Each number is 500 + 25 x the weight over its row's rms, rounded and kept within 0 to 999. Layers, rows and columns count from 0. Numbers have three digits each. The size before them is the row's rms in percent of the matrix's.

# layer 2 attention query, 128x128, rms 0.101, rows 0-31, columns 0-63
006:521474509465493531455480489503515501542479540471529545512557507497478500508484472527525507452512509494474498514458451530538478487496481493502541500457455532474552470489510488504532504499496544
010:496498545506484462536460510476512503519542490437481482492490485536466483489515492480531486512496495500479527509545488517466458501492539515516595524497521458484468510512468528469503466456484515
022:572469557532509547532517493482517522503543526520500517473493515507511524532491483487491518518520506526538507515491516483497464519452531463476516485513508501458470494469531477523490469494479505
028:527510552484473572493501523492550547482520535519500497465455520492518510512498517472499571498491527462556484501492492514492490465472549508467469505502483503494475462478502479533483479506451506
045:529504539499498542459483482479540514525538485551507492479514502539516515507536481466473526500509507508534465492541539464506498497468505513471496518509495496437485478455489499533503476507502491
030:531487568489494567509546478440513519523506498465480526486505472522468478502534497458520510517509490470503506546531483471495489481477474490494496470504462496475485472484487480522551462515533503
036:500511499486555525490486501450497530510498472468458505481519484486484489500485513484515524530483475488500521543532487469492516478514512532500598499484482535508498481493477504495516458555535499
025:476478512503485499483495492505492493491489525519470489529464473467495476488477516542492487518484516517497508482525444470476509522547526522430481493468478483516530485544543483572501487562493477
007:487483482496512503511477520528495510458482475523478511516490485508507493483483519494493543476533519538492491514554509501479500504507491494524434532496474501556488502512498438491465472483518516
013:492498502517459479500458485472497529509512459551495502496489476546472498492539518468501501470495516488517484539500540483471496505503524524482432482493522499521508543516501486516544527529488496
031:532478457543483497497506492490527489546485511509504487507539519535497490503489448504479460502508467506473466524496524522478515522512502498527558506472526500497515556493463513502504494476515522
032:536476478544469537494487504484541500516522483553487511503497505521522510523522494499488510530509517509508469537501532493435508546496497535487566515522523466493455520479461488502487482499511481
033:506482519488520499481464491474499498525505485539480496480479519532487503527512507505506500559500509488542466493505511469493492548548448507510529461549528499509498492512503466479507468513504534
035:539482518506472521464483481512478508482492535526527490532486509501503496501510497512509473514562493515520525477504528477526497533521533490462465459537503518510515521492532491487501511471468518
030:475487547456457473531525539507496490477522473525504524501484471481524504521479505468498582466494514457515482508510474494477450492488509513539522503512494492468517478516497469488494500551508476
029:470514530514499480524519527450482481537532492549495526516457508490525500509511469444458496488504509447538519473529501468512512532500497543508444504488501461488515461519483514490489489525493460
141:486514507496522489526501499526476476496525524542439466508505490506509484494499477529469537497529522496464501500476491467509492452492497503546495556507491507547461509485506477490527496554509496
135:545542478508534491435503525461489553518449489526507510474515552510497511556524474491497527509453477485515488501476497494479521541521516483512505506506518493505497496464494497467527496497537540
145:521536499496502461479469502464524499541477480476464530507506511517488544495480529475523510444484505473524523488459508498511476493465548519502521485488472477560461488477509488540543512548483501
144:504505516505492452488503493523488488553452532507499517491536489482503492503516485500493496470501465476531503529508488494480491455498586474485475514518503510522540535515496479507481516459529526
146:458522510475537527496496509541541513462473470521497502560509522500502475480510496500483491520548509507494537499475512539468496457482518464474523475489497511520516465498452524470517492487491523
147:526454459517498529490519480495511502501472483501475468498471513520530486475507499483540515500515485498554472493490475510518510484537494508533472519523473528512531470520458459548523507470475446
142:518504488504492475499508502509542456530544509509484521492533493493489503497508480521464524489533472478511460464530504493510478482502502507546589496460491497483473500509491513491485518469497563
139:462470520538473449515563587493513466479520493493550542480535498512508517496513515456519526452494499490497478520503465539466489514452485519515440516499472481493522510525498503518529493494517485
151:495523519515440509509516510553534526518483474477546519507518495531515435460506490498496494473470474523493511465503475475502497463510490516513516488529466535547503533510492511455506507537532468
139:528522495531500454515473519540526517500491493510497509491527502522458525488515470514489504519498493472457510473480555493495523501484471496486434515481473487497505468516463512482480475486506489
147:522490526525493473479505523516478454516514496478474525481464485538514515512549551521516463524485483531466489541516479533486517502463483543523457517507486527499521514479491475520522477497528529
136:494455496526492551501502500512483510516508472522439476496531533508472506496486533444504529512481485473468496520460467472459460470466481492471469495494519512493466513502526501534508479510526532
139:471506507482515467513456506469486463492471499508494507499509494533461499471534490475465441503496489534475520465537458461527502477481465488534526507517480465484558517454513513530457528465477467
145:534526514488484507547498537506500479512506505494514488516503528590548527446499488504502504491496484472472520479502553494494500506497481484481473489490518480490478487550536510486513473504469507
143:482515503496512487475447495493482519485499504486528465489451459532517497513524505507508483504557493527499484495517485514482481520505447480457464518490501506497524467514503514495439480572487510
134:519485475527525484468529536463532526441488525562520541485508508490490506520496520522482505460495520486496509513507482519513486504500491499492492486511498570489517489529536460494475494504485496
# layer 2 attention key, 128x128, rms 0.0998, rows 0-31, columns 0-63
007:484514483535519494523511542511477476460515486477500474519504474484527494476494485515467483545492479518517466515546546501467456478493532439464515520527513510512462501514455518511483448466477516
010:489524477490480503477489537480489535484498510532541518484486520529496469464512523510500531538504476460489496505482527475478511488531474483492510466520472507496513490525460567501525512534487490
019:493475531508468504503482525459493481457490486524509494508440499476502483490504523493554559527458510502493480483500476499510501500535504519510411509494485507523502518517484510497491493536436454
023:487472558492472480471476493475488490455513518514476473483511488496517507492515496449507538498487494486522469480523517474500486481458491509482497517522473524455493545489484496528515510510499479
046:492508536513470521448497508517516516510508482518516496459531528502489515488510501426483522475517447516534477493490505493493479497458537497455483520509480469468523507476471492527473544505519497
053:471501510493514508490512486512449501506523489494499492492524514470504498498520500485495511495507512524523523487570481483527479489512492470500333472471533527471500489476498481512504501498504548
044:526527525509502507492518460503498502494509484467502537501548509470496500506503492498485507483482510527515521462549518482541489476536500437508382453487535524470507490457510505508509473490494545
029:470514498465489500495482473483515478523456478516488506503512514502509483500492482518522476489510520506466525535439511506500504470484451504442550520524487520477493508464503487530537493528539459
006:505530503510495462517502483513546484552489526475531494464496498481497472473519497488467488458481533528481474504485500522521501520505508506545503465518530477501504538462474503522517511490497479
013:531512501493513475461492509551501490464503488486542464506539532521506496485492492536482477488526487539503508482530501522505491479509527441506516503496518578518512486454483525508464504481492522
024:487527548494504505481475478515469468440515524472468518499526469503515535495508496464496517476514513537539493471504526479529479481463530471465499546499462508445476489471499496513452503513483487
028:512543531507506515452506507522489531465515498500512491478553487504500533452483495470483535500508485508530502494514511467512512476447574477453570508484473510471483446468497497521462527529543509
034:503491473478518486474496509504533479519482502491457496483472465494484533517493511479544492441457479478470517520492467506483491493489474503516613514507474497438517515500527524498539514519531475
030:516470488505519527516493504506509505478499487488521483527495483476481480517528473474518514516455503479487486482478486457486514495480470495547537496563452505489526488523467516472506485462515490
031:496496545498511501499452518512507475519484518515471496514483461489498529508529532483541504510527501468488541507508558474508499494458495518529572492491518483465489516495518511496503485513481461
028:450500485501551463487533522469495477520508487553457490467522541501498491513495508478517497527480496453531498490511510432495533470482477559519490506539491493462451507524507469518505515463529508
140:487518503496526490528499501526480477496520527536445463511509488510507485493501478528468535491531526496462504500477491464507494453492498507548487550503488513553464509484508481488534500549507496
133:548542475509534494437500523457487553519450481530507515473512551509503508556522478494501527518450478484516485498482496492482520542521518480509498508507522492504496493462493496467529498500535541
141:523535496499501462474473502464526504540476484477469532508503511520490547491482528477526511447486511475524525489465509498511472493466547519502521481485469478558460493473512489538546514540480505
143:503504521504493447496502490525487486550454535506495517490531487484502492504515484498491496467499466477530502526507486494485490456494588475487469512517505511517540535515496480509486519459525521
141:459521511475539524492494511539540517463474475522497500564513518498501476481508493499483490524552510503490538502476511536469496462487517467478513472488494510518520465501451523470521493489491525
145:527458460518498530489519482497510499501467484498476471499470516518530490477508499482538513499518487497554470493489473513516510485537492509532462522521473523517535473523465459552522508472477447
138:520508495504489474501508503512544457529545510511483522491530492492493503499507483522466531492532471473512463473527503495507475481506502507540590497458495496483467496512494512493482515474494564
134:461471517537471453517563589497513465477522493491549542481532500509507515494512514459523527450491495489497478522501463543467489517451483518516443517499474482494519508526500504519525489492520486
151:496527519513441504508513512558534526519489477478544522504514497526512432462506492502497493473472477522489510465501479477497496461511487516517512489527466537549500529515493512453505504537533470
134:528521494533502460513469522542525514497488497513496507495524505519459521487516473519491505519499495470456512475480553491493526498485473496483426512477475490498503471519459513482482473490505489
141:518492531528496473482509522513481451513512496476471527479463483539517515513546552522515464521485481526467483542514472534488511503468482548523458519505484525503514513477496478519523478499527528
129:496459494525495546504499500512481509513509468525437478495531534504472506500485534444501531509478484465467492525460469469455461464464481491467468499495520511496469510503525508534503484505527536
138:470505504477512471515454503469487460492470499509491505502512497532462496473534490478462439503501491534471522462537462466529507477483464487533528510517479463481558522450509515529456528467477470
140:532526514483491503547491540504498479511505506496514491519503525588547528448496486504502504489495479470469520483497554491492502507495478487486475491493516475493480484554530514485511479503469505
142:484519500496510487472448494494481518482503508484524466484451456533517497515527508509506484502555494532499484498520483513478483523507446481459467521492506505495524472516502514491437480568486505
137:520485477528531486468532538462529528441488520564523541485507507486492503520499521523484507461491517482502511514505482515512488504500498498492491485512498569496515485528531461492481490504484496
# layer 2 attention value, 128x128, rms 0.11, rows 0-17, columns 0-63
103:459487468521486543514483470458541503524497495493483496509498498467505481494487501485484537498484525490556549471531462470480523521460528490532458546509506487526503474501476467493486488518533504
100:510482494534496494448474473482511527492500524505499528484526506499510492498497500484520484554493487474502511499524524511486480485533489460537523496506516487478502515467504445506481490454490467
104:479503496502540465509497499537508523550479532526518499521470503507474513469496502454494461470484469491522515512502515520514535519499548505534467509478505517449530503524450494526504460461487529
109:510479502466465538467534515489515509526514494556478524488454481465497497529528498508530508497508474487522507472507512476508505471466460500532491509508476471516491495497474484473457464545474477
100:504533526471499445460491441506535496479531489516496498486518453505486474509478470494498507470482507477503498537450497510518448528481501513516488517471487466514519509518516510483522482512549494
102:510525456503533513452466504512485490487532521492498522503517552497490504484495480485519502527502489500450526506491491557495495492521474473504529428514504542502502480497494484511510495515555479
102:517467530499519458455502479517515524479481518472465528455512511493477454519479524536487553484490490484451555524499522525447470490502517477506498511551480457453494487480494478488437544484512508
101:488489545543529507496508495550506518494479466497534479485509514506505496500504473471523535503508520474538503512481529436548517475508521473482455498534513473521513511512546482485491497509468501
100:544480554521519531545465540484454480509506528536484490516467473513518463499484522510513478481487474505463513465498499513482507526531490473538490492489494487476479486540524523520524483491486476
093:460513481476507519446542529505531548464493472500513504460484476514459510520493497499483489524470463509525467487484495478501528527486493529526516528475480467477467516529488470498529511505485501
092:497495465514454483494516474533497471464533492491510513469459507529500482566445440460519457464483479484483514506475503475495522505550530497484492490508529504522464510532501545555508460483488521
103:498473510509463509461548506465491515539502524475498482538465533516474520465453479513540437514499514550522497485519528540535510518457515494472451489517461485469449530536511472498470491518496505
102:503481523480519499500501477561486544506531506462491482517524486487519543475552515457515501534453474480521494515512499537463514514482491482533483492517505492522521459538496493488482516461502514
102:492514483496448493467496534498477501489492532516498464452502490508527482474496535478462481482508464499488528518459526511491484509459453543533514513507508486530506556524496509513424465513503557
105:487491472508496493484515526430501527502483491490523482483485497465510473468509531547487509511523487487453503539472514525509492470517488509466489533529510508486533542505471462475538511512503461
101:470513477524504514529509544450498463504538544511508499475504501495478455519534504489498528508467521537505494459489516554526508473527513478451529533507489442457506506504514492488459507434498515
099:464549515488499557548490501470513512471484502491454507517470527491505561515511506522537535492504436448478483498507516486497532486465538503486517475506484514485542492482527459514486485509509463
101:523521530510513503496506523520536516479541499474479514455455537485529468467486487473527503545519452487523459482496550463534454471460472481518497504495500515468497551477445535496494521513484496
# layer 2 attention output (transposed), 128x128, rms 0.0935, rows 0-17, columns 0-63
105:457498467525485546502507471453551496518499501503471518511503501465490467491494494491477542512481541487547545482537448469483536506466523491527473553496505506542522482498478485482506499512529498
102:500483499527512477450457480470511523488510517510491512476526501519510504512512505496505487531493484471514512486510509494473485478518496469534514505499514460479498511462500438515477500456507469
103:483509484512539478504519512536519522546485528509510504525460494510474510457515502450479475489480456481530510520501521519511545518503538509531478501479514501452523494514454511532512472460478509
113:520466495489483531463540526486530514510486475528492540484449476466508474538520485520515499497503478485526496492493524488496517492472457502516518512503472476520485495483473487477463453532482491
098:519533512444489450477493460497540490493509494486479512496517458488487459501478464496503513485480522473487517563475481519523449506503505503532464506469499500518520514514513526481529487517540498
102:502528453498523508433469497508488496491518528491505514507526550493503501467485483481518503512513490503451517512493511535514486484495468465500509426527511543498496482492493475504510503514544465
099:501484518495516485457485462520509533478489509493469523435522507496476468516475527528485538490482484499464549530505519518452468509485523473491518524539496476478496517465506472482440569467522512
100:497500533545526523477517491534515523484464449497540499497523531502505477493501470490503535489484507482549507514494534444538513460501530481476472500524524497524507501521526498478485502503470499
101:541465543496532548539458543486459489500493508552481490505484481526515463501483524508512477501475477505456515466501507510489512515522490479537492504495506496491483503530506520533518484495500467
096:478533460453499507472518521503545529475505467475520498477489500470453510505477495501488473517447488529500467496510480486531512531497511493548506524474492499480473520512487487479545505524477510
097:486493490505469492471503477521498469458500517496489510449464527518496489548453450480531461484483477484481524521482490470489536501535533506490539513499520505557460512529506550541498462493504537
103:492473522478481511465543481472474521540527545503490490530484505549483539489463488499525436486507503557560502478515520529539491507443534501473500489515461487473469534523511482488472489522496503
102:519503517492517521519489495540494534511532500451470510534522484479506526470532518489507503547453488487495520529531487536478517470516497472544481478523508510517484452531505489477479511488485508
103:499532490489459504503476518480483487505492517485495464479503503478530465466478531504461474498511486513482540514487493499514487488464458523533536512524514507517499549498482506503435454543478557
104:492488477501485493498510509438502531504474506489526497466485498472498498497518538531491503496535475477465498521467519531498474474508491518488475520521509511491529517514469444462543515530499454
104:476525475530511501522503548427513451520546520476492509488493517467478447512503494502506521499473541546500506465496508559543489454547501477468483511514496461453488510499515502469484510464472509
102:480546526492500539544485501481513500479467500502449508513462539486503551513518499533531527503503448445457487502498516496501538477460534488478487490498461523485558494486525474502495490496511465
101:520524536521512498502515521514536522486549508474478523452467534480531463472477495466525499541531468489519485482497555465517443472481473486533476477481517523464488542479456536474498505516481503